Weights of a small GPT-style language model, trained from scratch on English Wikipedia: learned positions, a variant of Muon for these matrices.
Each number is 500 + 25 x the weight over its row's rms, rounded and kept within 0 to 999. Layers, rows and columns count from 0. Numbers have three digits each. The size before them is the row's rms in percent of the matrix's.

# layer 3 attention key, 384x256, rms 0.161, rows 263-362, columns 128-191
091:482511465483465490479490520530512507513468504478518531471480519516473512535522522532536543461543472521535487489504496460496525497525473531512445477530506473531487505507467500518499520481474483
098:507438480487499525533474522491486539532520518477512511491519488515456469512520477517501543511503470500485496517490534534496508480518463468508490502479518459508493509550480487478488455539490526
095:521509539499461549486480487487543514500514526457472489517504529482482485499535540459502512484516483511494514505535567524487502555453506515504507538516463467540471498449492486514472493501502542
090:455495504478490483475537486504477513541506497516460510461534493475495523492464505511557484505502544509537492502543520517495495473542498488513508441492492520509502492469498505471510456495473531
095:499478485506484533444532514474489537499498481439484487514541536503528495546490497494486507547493491515495509495456510498494492533535477492475515554515518518481494498484477527510477479518492481
099:517480516490474532523486519454484454502508450511529498546506488462484553484504503470484475471508524493529482516561492491515494489490512496512483480487527491526476502470491497481520480488505526
095:475512531498486507500490561475496483477514485516494501517459454463543491477509500532547490459502499464525511538511524481532518498474486512476510502487533491493487457496479500504478461498505536
098:507508483533472478514536487482518488534512530503530546471498493497508480533464488499457489445452499528479492493523514489511516524523522481504505505480504486495482515511486559518519477490431497
094:530504505509487481522474508504487492518510492478482523488535518471479502497546493467493514457494489538476495532466517530501484492496493489511513496480490504468507505457515529496482505495542507
099:558527508467465499479493519482510527501496493492476471463505520490506451540506501477505482532486544459526499480537535513504485510570474516523462549499530501519453471498482509463458502502486491
097:462486496528512484553478521534490501496520449507540491472532479477518527489522477502517519550505483509567498524543517509519530502466508520450534484468451472514511473521509501526503467441505465
093:500478499500500462532509540474500481507432492520471507470486550532488488490496477517479498485533506495526460480499495526515465481489532502471508506492497449509485519480459479503537527509526524
091:488467501535490515490488458509552518442554504458490491518525446486452496545521483511492529511489509499505492497480521498550472511447479504516495511487482542468488493473505508488558461498514466
094:507510518451499513496487478507483506496549516503533502487526525522434497445469497482485503512472507550549542488497511508500540488459521495537503486484487522514505485504498471561507511500503488
094:511516520522468497542491491535480508519527535465454535547514493517454524473459449535510529490505493494546536513466491509503490493459500525507456468470502503513507497499502506496483441470467491
098:497469488502531504483523523486510502457508497526518491516548524515471459479500484483546504515483505549477470488469483448482495475536447504444487466476506532526473526481512509475504515493555494
097:487560510519535475469467534458499514496455502505470511509543526523464513490474498530466468544463544526524469482546514545512452464448494487490472511461559475506509489472469476487524506498483522
098:463505476533531517474473518461514508522552516454495526486505450438489509459494489536520473545474437505485512486489523495469479492494535503495468539473472488502468472504499484461479522429480516
099:459473508480495512515546484523476493501479526503519470496496470510508558504509528523484481551497546446464504484473478492526532568511469513533492498491513524487521467455512500476550465523473467
097:507532552463480524530483488493495481518483497462489524547519463466483498472532520482525492472461509535488489520488462466484515497485482502543466477477506541470466482490503487499480514512500490
088:529473507501512502486453551561502516563482458518516482520482481472488483477528493521531513500507497432489472475502509520551480503534471495484525512454501546491502512497529442496540539504517463
103:493454514505498484499468533492536479498499463492498479490493486470475502526479514571471477482532529538473493502514507448450488531534508475485530540539483496443512519483479479526524457488517505
099:559548526518493506470519516497518516496475483520523492494495491490509490531513497471511521548490483484507498505497489485481500466487473501482521474492482519505526505465475538471498505541490482
091:506491523454491489544512482509502465493469509523530512468501510487495477539497528517523519543519519523511494510508459519503546482447519506488483493494511484484471466488495530495488470493536516
093:504516539503512478526522503533494486473499476501505503459462475508473538521483539492495542553483445487505544506515503485535542491485507496493445488529518492516482460509508494511504455531494454
102:492509510510542503451453514498488515487441479497487524510515537513515531452517485501519475544509529502501519502487539511489504498497527481503510502487514495533522510500516484515477510499531515
107:491492497487454496532543501541469476513496527493489531525491433463543539515487517514488520521474493505537504510494506529538503489445488523523513505502541533470482493479481507498471480485472504
109:487507492551518476550491503491509474485509486512490498505551508515501514465507505481436487526495479503503482499515475497463430481474540495509491506511480543511480483457500482498512483484539517
102:502463482488522522450534520498470489523531527491518451476506495464494501499475484518529488499505499494536534493533450495508552503521505531550507529487489459472521493492500446465473493482504487
095:539481474488541531471533468496507500472483491499498462506501501529463529442457507508501487503475528483493530439493513505529514471528516491481531561499471525487484525489500490531509475520498520
096:493519504507521520524434484542494496494473501542466463509501453512512498474493525502480496512521477502536489530481516472490482508494501482545521440507488493498481503560493487472513502459508515
111:475486498502503512492505482458472543517490472474537535479496494482500523466507474523538513533509492530500475529502534518511535538536514478472494512493451503504482418503484497508481532439493518
104:490500467512523509474488479483519503502460489522526479512534495499492521522481524512461579498545528522506501481485518492473484429452527485511446509532529526507523494493517502498493471488525483
103:514518515549525486469482486520533480498532495471524509532456499480485530523510493494520491477533502461517513491475463476476483454490543513491500484488476499556513544456490486504477502450514488
109:465548485510491503503524495476476481503515473490505504468551468442515485483508479499507492526477507489526533498516540510498539510540479536482492527478549485477479499507484519484465507518483474
116:537522515477484512530503488527511519534469465526542528554511505535468482511526534496477523454507527485473497470485493499500494502553542474547501453503476491508507518442501544442511505523541476
108:479454523542477488470538531532469507507546524442518534512455522451508509508516473552489513458458458508522481505509543502494516527511486530507502503514473505531418491485528525504524495466478494
104:478555487546475523483502504467529464522521518495468530506509522516514494529479519488481560465524514501471486503464514500490469468522531481496501501492497469542494514527470527448493509482501502
107:477488522515482527547457508490502459532481464479504525486520522509490479512506519492524466511511442507518493501504499506538512554489510503512502505530441449534464495513525503468495477504510547
107:503480481511516496479499527471545513496498511526471452512493532505517466492512508467488496491497516520520478526504469496486475548485467468483488493535541520526459547504511427494469490460537465
092:515465482523522509481539499485487521546520453483469507499455486530510477469464483505489524515521531487527505510489474469484530506529538509539493500482491480536512483493526506510493508494481485
111:487517507470477508510478475506536555502470531501491502547498525531472482486472491457475461496515495481482473487488483489502437436509520470492510473515467479525495548464482489468491522494501522
098:492474488518453552521504509482454537482454487547474476512493479515483529457505479481490561513474501525510493539480487492462503501491506498535551489530495465431462469492473548504507423506475488
103:507514453513491482537488547494489547495507506532507506500520524533489495475501511472495488511458538529523504470474513496473473496467525553459489513537523482533495501495474500525503515462543517
106:542488526496461496522492500495518514486482484519504476471561519478496506511520552452514519464536485500510493526540458503472507511479511525503484496489471513441509501522539533494496485530483499
101:494491463524499489515526512515495474485544489490506543530516511491472477517497483449526466490517474469466507503529547469476526495554507474466508500525497501525529523454530509448473483505462542
103:507472489469489481489490491499457488478524494494525470467484488491513491524491489482508534511500509500485528494492519441470457525496473538496499507522495477485495499480479499503512533449487520
108:487525508507507533514422524490537517492472482518463486536498551538536474492498501520502530471509526512499485502501490509518478471520508535507510534533517490537472538504527481528459490507531540
097:471500508459496488500467528473497476510523496488525446473521508540474505461491495512522490478508486493549494474508507508458485522457506499495519517533507464490530478511471514426474523491501518
097:514475474518507480506496524489447556463499507482497476482471527480529536465505477503492503492466456529560507512485508509523476486441479511512473519508549504489483467530488513493470546490514519
107:505501526523528457524472490474484528518457514484515480534503440482511518492519483572493493510467481522508508481490517489515505487492518462507524489530492462450507495492482548506488515474462531
100:527454464474498536525513458559516507483472490507530509493499469516496517501501504520505490473461516519449494538429516488529525500506447489550522501492492490498500509487538517493530492511523489
110:517506508498497505491502485493505502505482490543514513495507461492489518493506473453458532484534526489443469491495485484517502466485507487500482482509518505494521511505466504495475515494542557
114:544490482492495522522519509559448498490511542475502521505504491470546476487485511539490491553502473547516565495503519520503502495452512503479525498468496483482496503486475489505478511517466505
103:478521492456477453509531462497504497521517507514548504519454500494554490481524536462517503555507497474497512499491479510489531490473532512479482509518546491537511474530433502515465435526497464
101:469508507502515473557452529498491509485471486509478505523474471485516524510477512494482490549480526476543524494491523486516508456509509494495465458495533474506474507539501497521471482521477470
102:494474455496542496535547491489493520518492475520493496462495461470498483452522485520493491496516489507511506536535530484495555512482476481445515490525542470485468522526544462535484488537460464
089:500514466536486490510496525461518505514505501490469498484530490467499490460531483541502489526527487525494502523503487466531521477501509512526497514485520502539517523511487498482508452480476558
101:494515483497539515457505489522511523547519478470464494503470487489517483502549553511451523488530480536516502533547528535457491506505494493508487512487482500492547523490497491529476478573478473
100:497508523481492510506485547502491501500505454507528531511493522459525489501511535529548495478481534481505485486540476442478501501550514483461495491528512493503534490447552516516473505524549507
099:499454469502484502476508520502519477502497493494474466516452516506506466504525486470523529457483536509442463481494511487495490500473503483497505512510537500522534554450489524501509504497526487
106:484507476508506475457514515507494512472493527488472474496484462491470530476491464490495530485502502498522547516537464498529487518511475507498500534537465474496478536526555512462494536495510471
104:453502469523507447468485519527548509513538454498513488459474502523485501477483490476526525480497496514493497495504528515495529469488509512510470534513468521492506478534540524492502433537460515
109:491468451478496517490508458470537510541494549517537469468519489533454503516539485495482500472497493498522454505499511522476467433494524536515451508477511562503512512523467466521480478550491489
102:494518500504494559486527479499487490485492512502519455510506476491537519484546510536502467507492483478503464497512513519473525506488574489468489472484493480461505482484534472533476462490510459
109:513569501510502450522491515498488480498454510520490508440533505490498528543503511494507509472488462485508508533495489484505460519476474487498531534484510528473534485470494506472501518496484493
099:484492494438499448485459501513547479491480516514532513494486452460526462511527475481480522466498518498489507497547513533510552500466518488534471506454496466496511537492504513545508498486500465
099:522526511466514539473532491513504504500470492507495490494501478498495471537488482476494512510495495520462436516510523529494503506487510468497466539476526509524518540447509500531533466470510506
105:446514521496489507494482475467484531507543490477516497519527476505539537542440487505472492524474520492512526538518486486477507491477525510519492465479559509495489473523471473476522532452478516
103:518453550493511455469534487459526511491483484469472478489486447516504524523491470486537518504548460463452505510473480492477517540470485522509522515465499518536494507498480474509525526525519519
109:515454498479537496508521484535530537445477482496537505541525521497500515502483489547457529503505500515474518461504458510524523550521501463503525501487472484511518496449538476515503490536547507
105:490526489500541507506485451468497500494517485514495519467480503517508477502490489516504470533470513454483511526508506479515433499499537461501489483503494489479507516482508492560488454515505488
104:472528501499505505492500526491514527446530499519504520542486514490475521505466457486499499569498485510529484511512534521529508471456503531469487527562529473524485486499497488500500486449491505
095:567445499486530490494520459548470529467539480496515531516481528475511509522517486516481524504531509490539480519468489497513502502483438483494524505491499500465492503471499531476520490540489517
109:542529515509485455521471532511502479525499483478504468511531509499498520518455495474492469505509481547454463469501488482513485471549493484522473492465470530496474432488527528509531485550514497
107:503512518479510484572498504504515516486475467495480553495574512485513492507456487506529526521469505466500512500519501493497502465513439481507509489477489579470526451459514517505506507490536494
103:495537510494553494473474497529536518490511502511477454464526503503490527491475482535477476475512529562451494493476492524487518517534484469556518505483488483493505510504531520487508529511469536
104:483497475502501522532473496532476465512484443486514462523472488529551501494512489536541499513489511460525506536483531497460490485514491500516503489505493508503527554519515486517499489506526489
107:470502492486532492503446506491525508534517495496508472508514468498483495464492530539499463529495497534493475497521531467507490519478492521479454497518478516537495523521504520523456525484476516
098:461490465493522473486493474489521470521546470552479515494501498492510514491507472468499479498501449518541475497529510529537511501520505504549499486483470524530462464500494467472470498528494546
102:493508518495495471549485491501555532476494490497498521506485512521464476505501538477543547528464551517491545518485506499496498520542522474502563537494494495476470420501527505551507482521487471
110:537529497506460478536535491494448491542468502459464494502508495447507521524452538504545479490515467495513529501490473526477504519518505501532511481464487542508457493442501515523458484500529495
100:537478505494517527458468491480471497479498473499499541485470540494528496519560489472499535506504536515496473482516470466496539520472492471496490523535523494575504531527533484486499521480473484
111:462480504517511536495523483472490507512431510517464513516519484517514491499541569513509514521503470542493471519508489489469510528517527501478496478538484478485487483513475496482515513477473512
100:499487462531496464535512510501482498476475494483516525532512509449485474512488460541528517523489529515504515494471472498504487505524451488530515524458529497491494473522513497503485515514512522
108:497510479457534483519535498507458467506540475516542493510464478474496518490508469536532504526501531474501500481473513528494465518496496505475512497482496476457520521476506484528523530470453486
103:501496499463512519444483505500512519525467477512496463505540459516502542491552525558514521492487482501462477528518509522452536490549546504450491456455474505500477506487512550493534521460488478
101:467507510500539465541482456488492521470513511487499545505492513499485519502478481505551511551504473497486493491482481490501499446490476574513477521489483501500531535515509508512442502486506511
111:483508491450554540463502473481546498509489514513483494523479515504463476492494558507492501517502494498480487509535488486480542532511516535542529506496500475507538456493516543490502486507483544
102:479510529521504519462491506528544483518503522440509504487492477509541474531505525486503534521501503474490512485484519486486488499477503526528516514510474484464495504516519503463554522516499496
101:472487560481485485506494514549475483476501491519530490471514486506517563499474531517559524493507494515497521470465486476509501490513493502489490509522535465449505484511524487485553474491520474
101:466503524442501537541468534492451477511480502456508589488486554484522513473504476498551516520500477497496492505483518520505469473500528461478519468480517476514496487486477529535500493481457518
105:500573490516498488447496499492528542502518509498468547470553527513494522442544537478519502498496483488479532528517469506483495475472472510488497509479554544473495483467560514496481489488533511
101:467498528516487436465518497496488473502492527474525483511504443481484528492531493478498501554472506469490502510503438532482496501512500492518534456522503475480484502503503544508448478480476503
101:513484522467507476497531510516489499520497490503521505492508493471520499532483475530494539490488513501510515497498494483487499486514494510486519435496539532479498489496514517460530472531520491
107:524471468525499467527460501524498467494504508518535486491501530558522479531490488523440466518484493475491509523571495456452519458464478479505520549553521501490443498487514517523463475492528485
104:457505528557514506496524506469458475480480540472463498497506473466522502506455523542549514459539482527526513492493514482527512511534507493490530542531478493510497461501503476510462483478485506
107:533524471500519520428487511518524560561502482513510501475510488464492464461463476531509494477451512495562495510509516534552524469507479518534548495504493506556512485505504506539487456488489500
103:478509495497514517506511504505487493471507519535510477509529554496506475504487485464472475526493532496498512487484556505573486509498483525455496476517497483515493521509496499450489566508512515
104:501473537488499512480458518464474513527486491476555451457492506548490498477482510486478469538476545528512557508520505512464510519539508556506502523522467518486462462505530460475531494471531485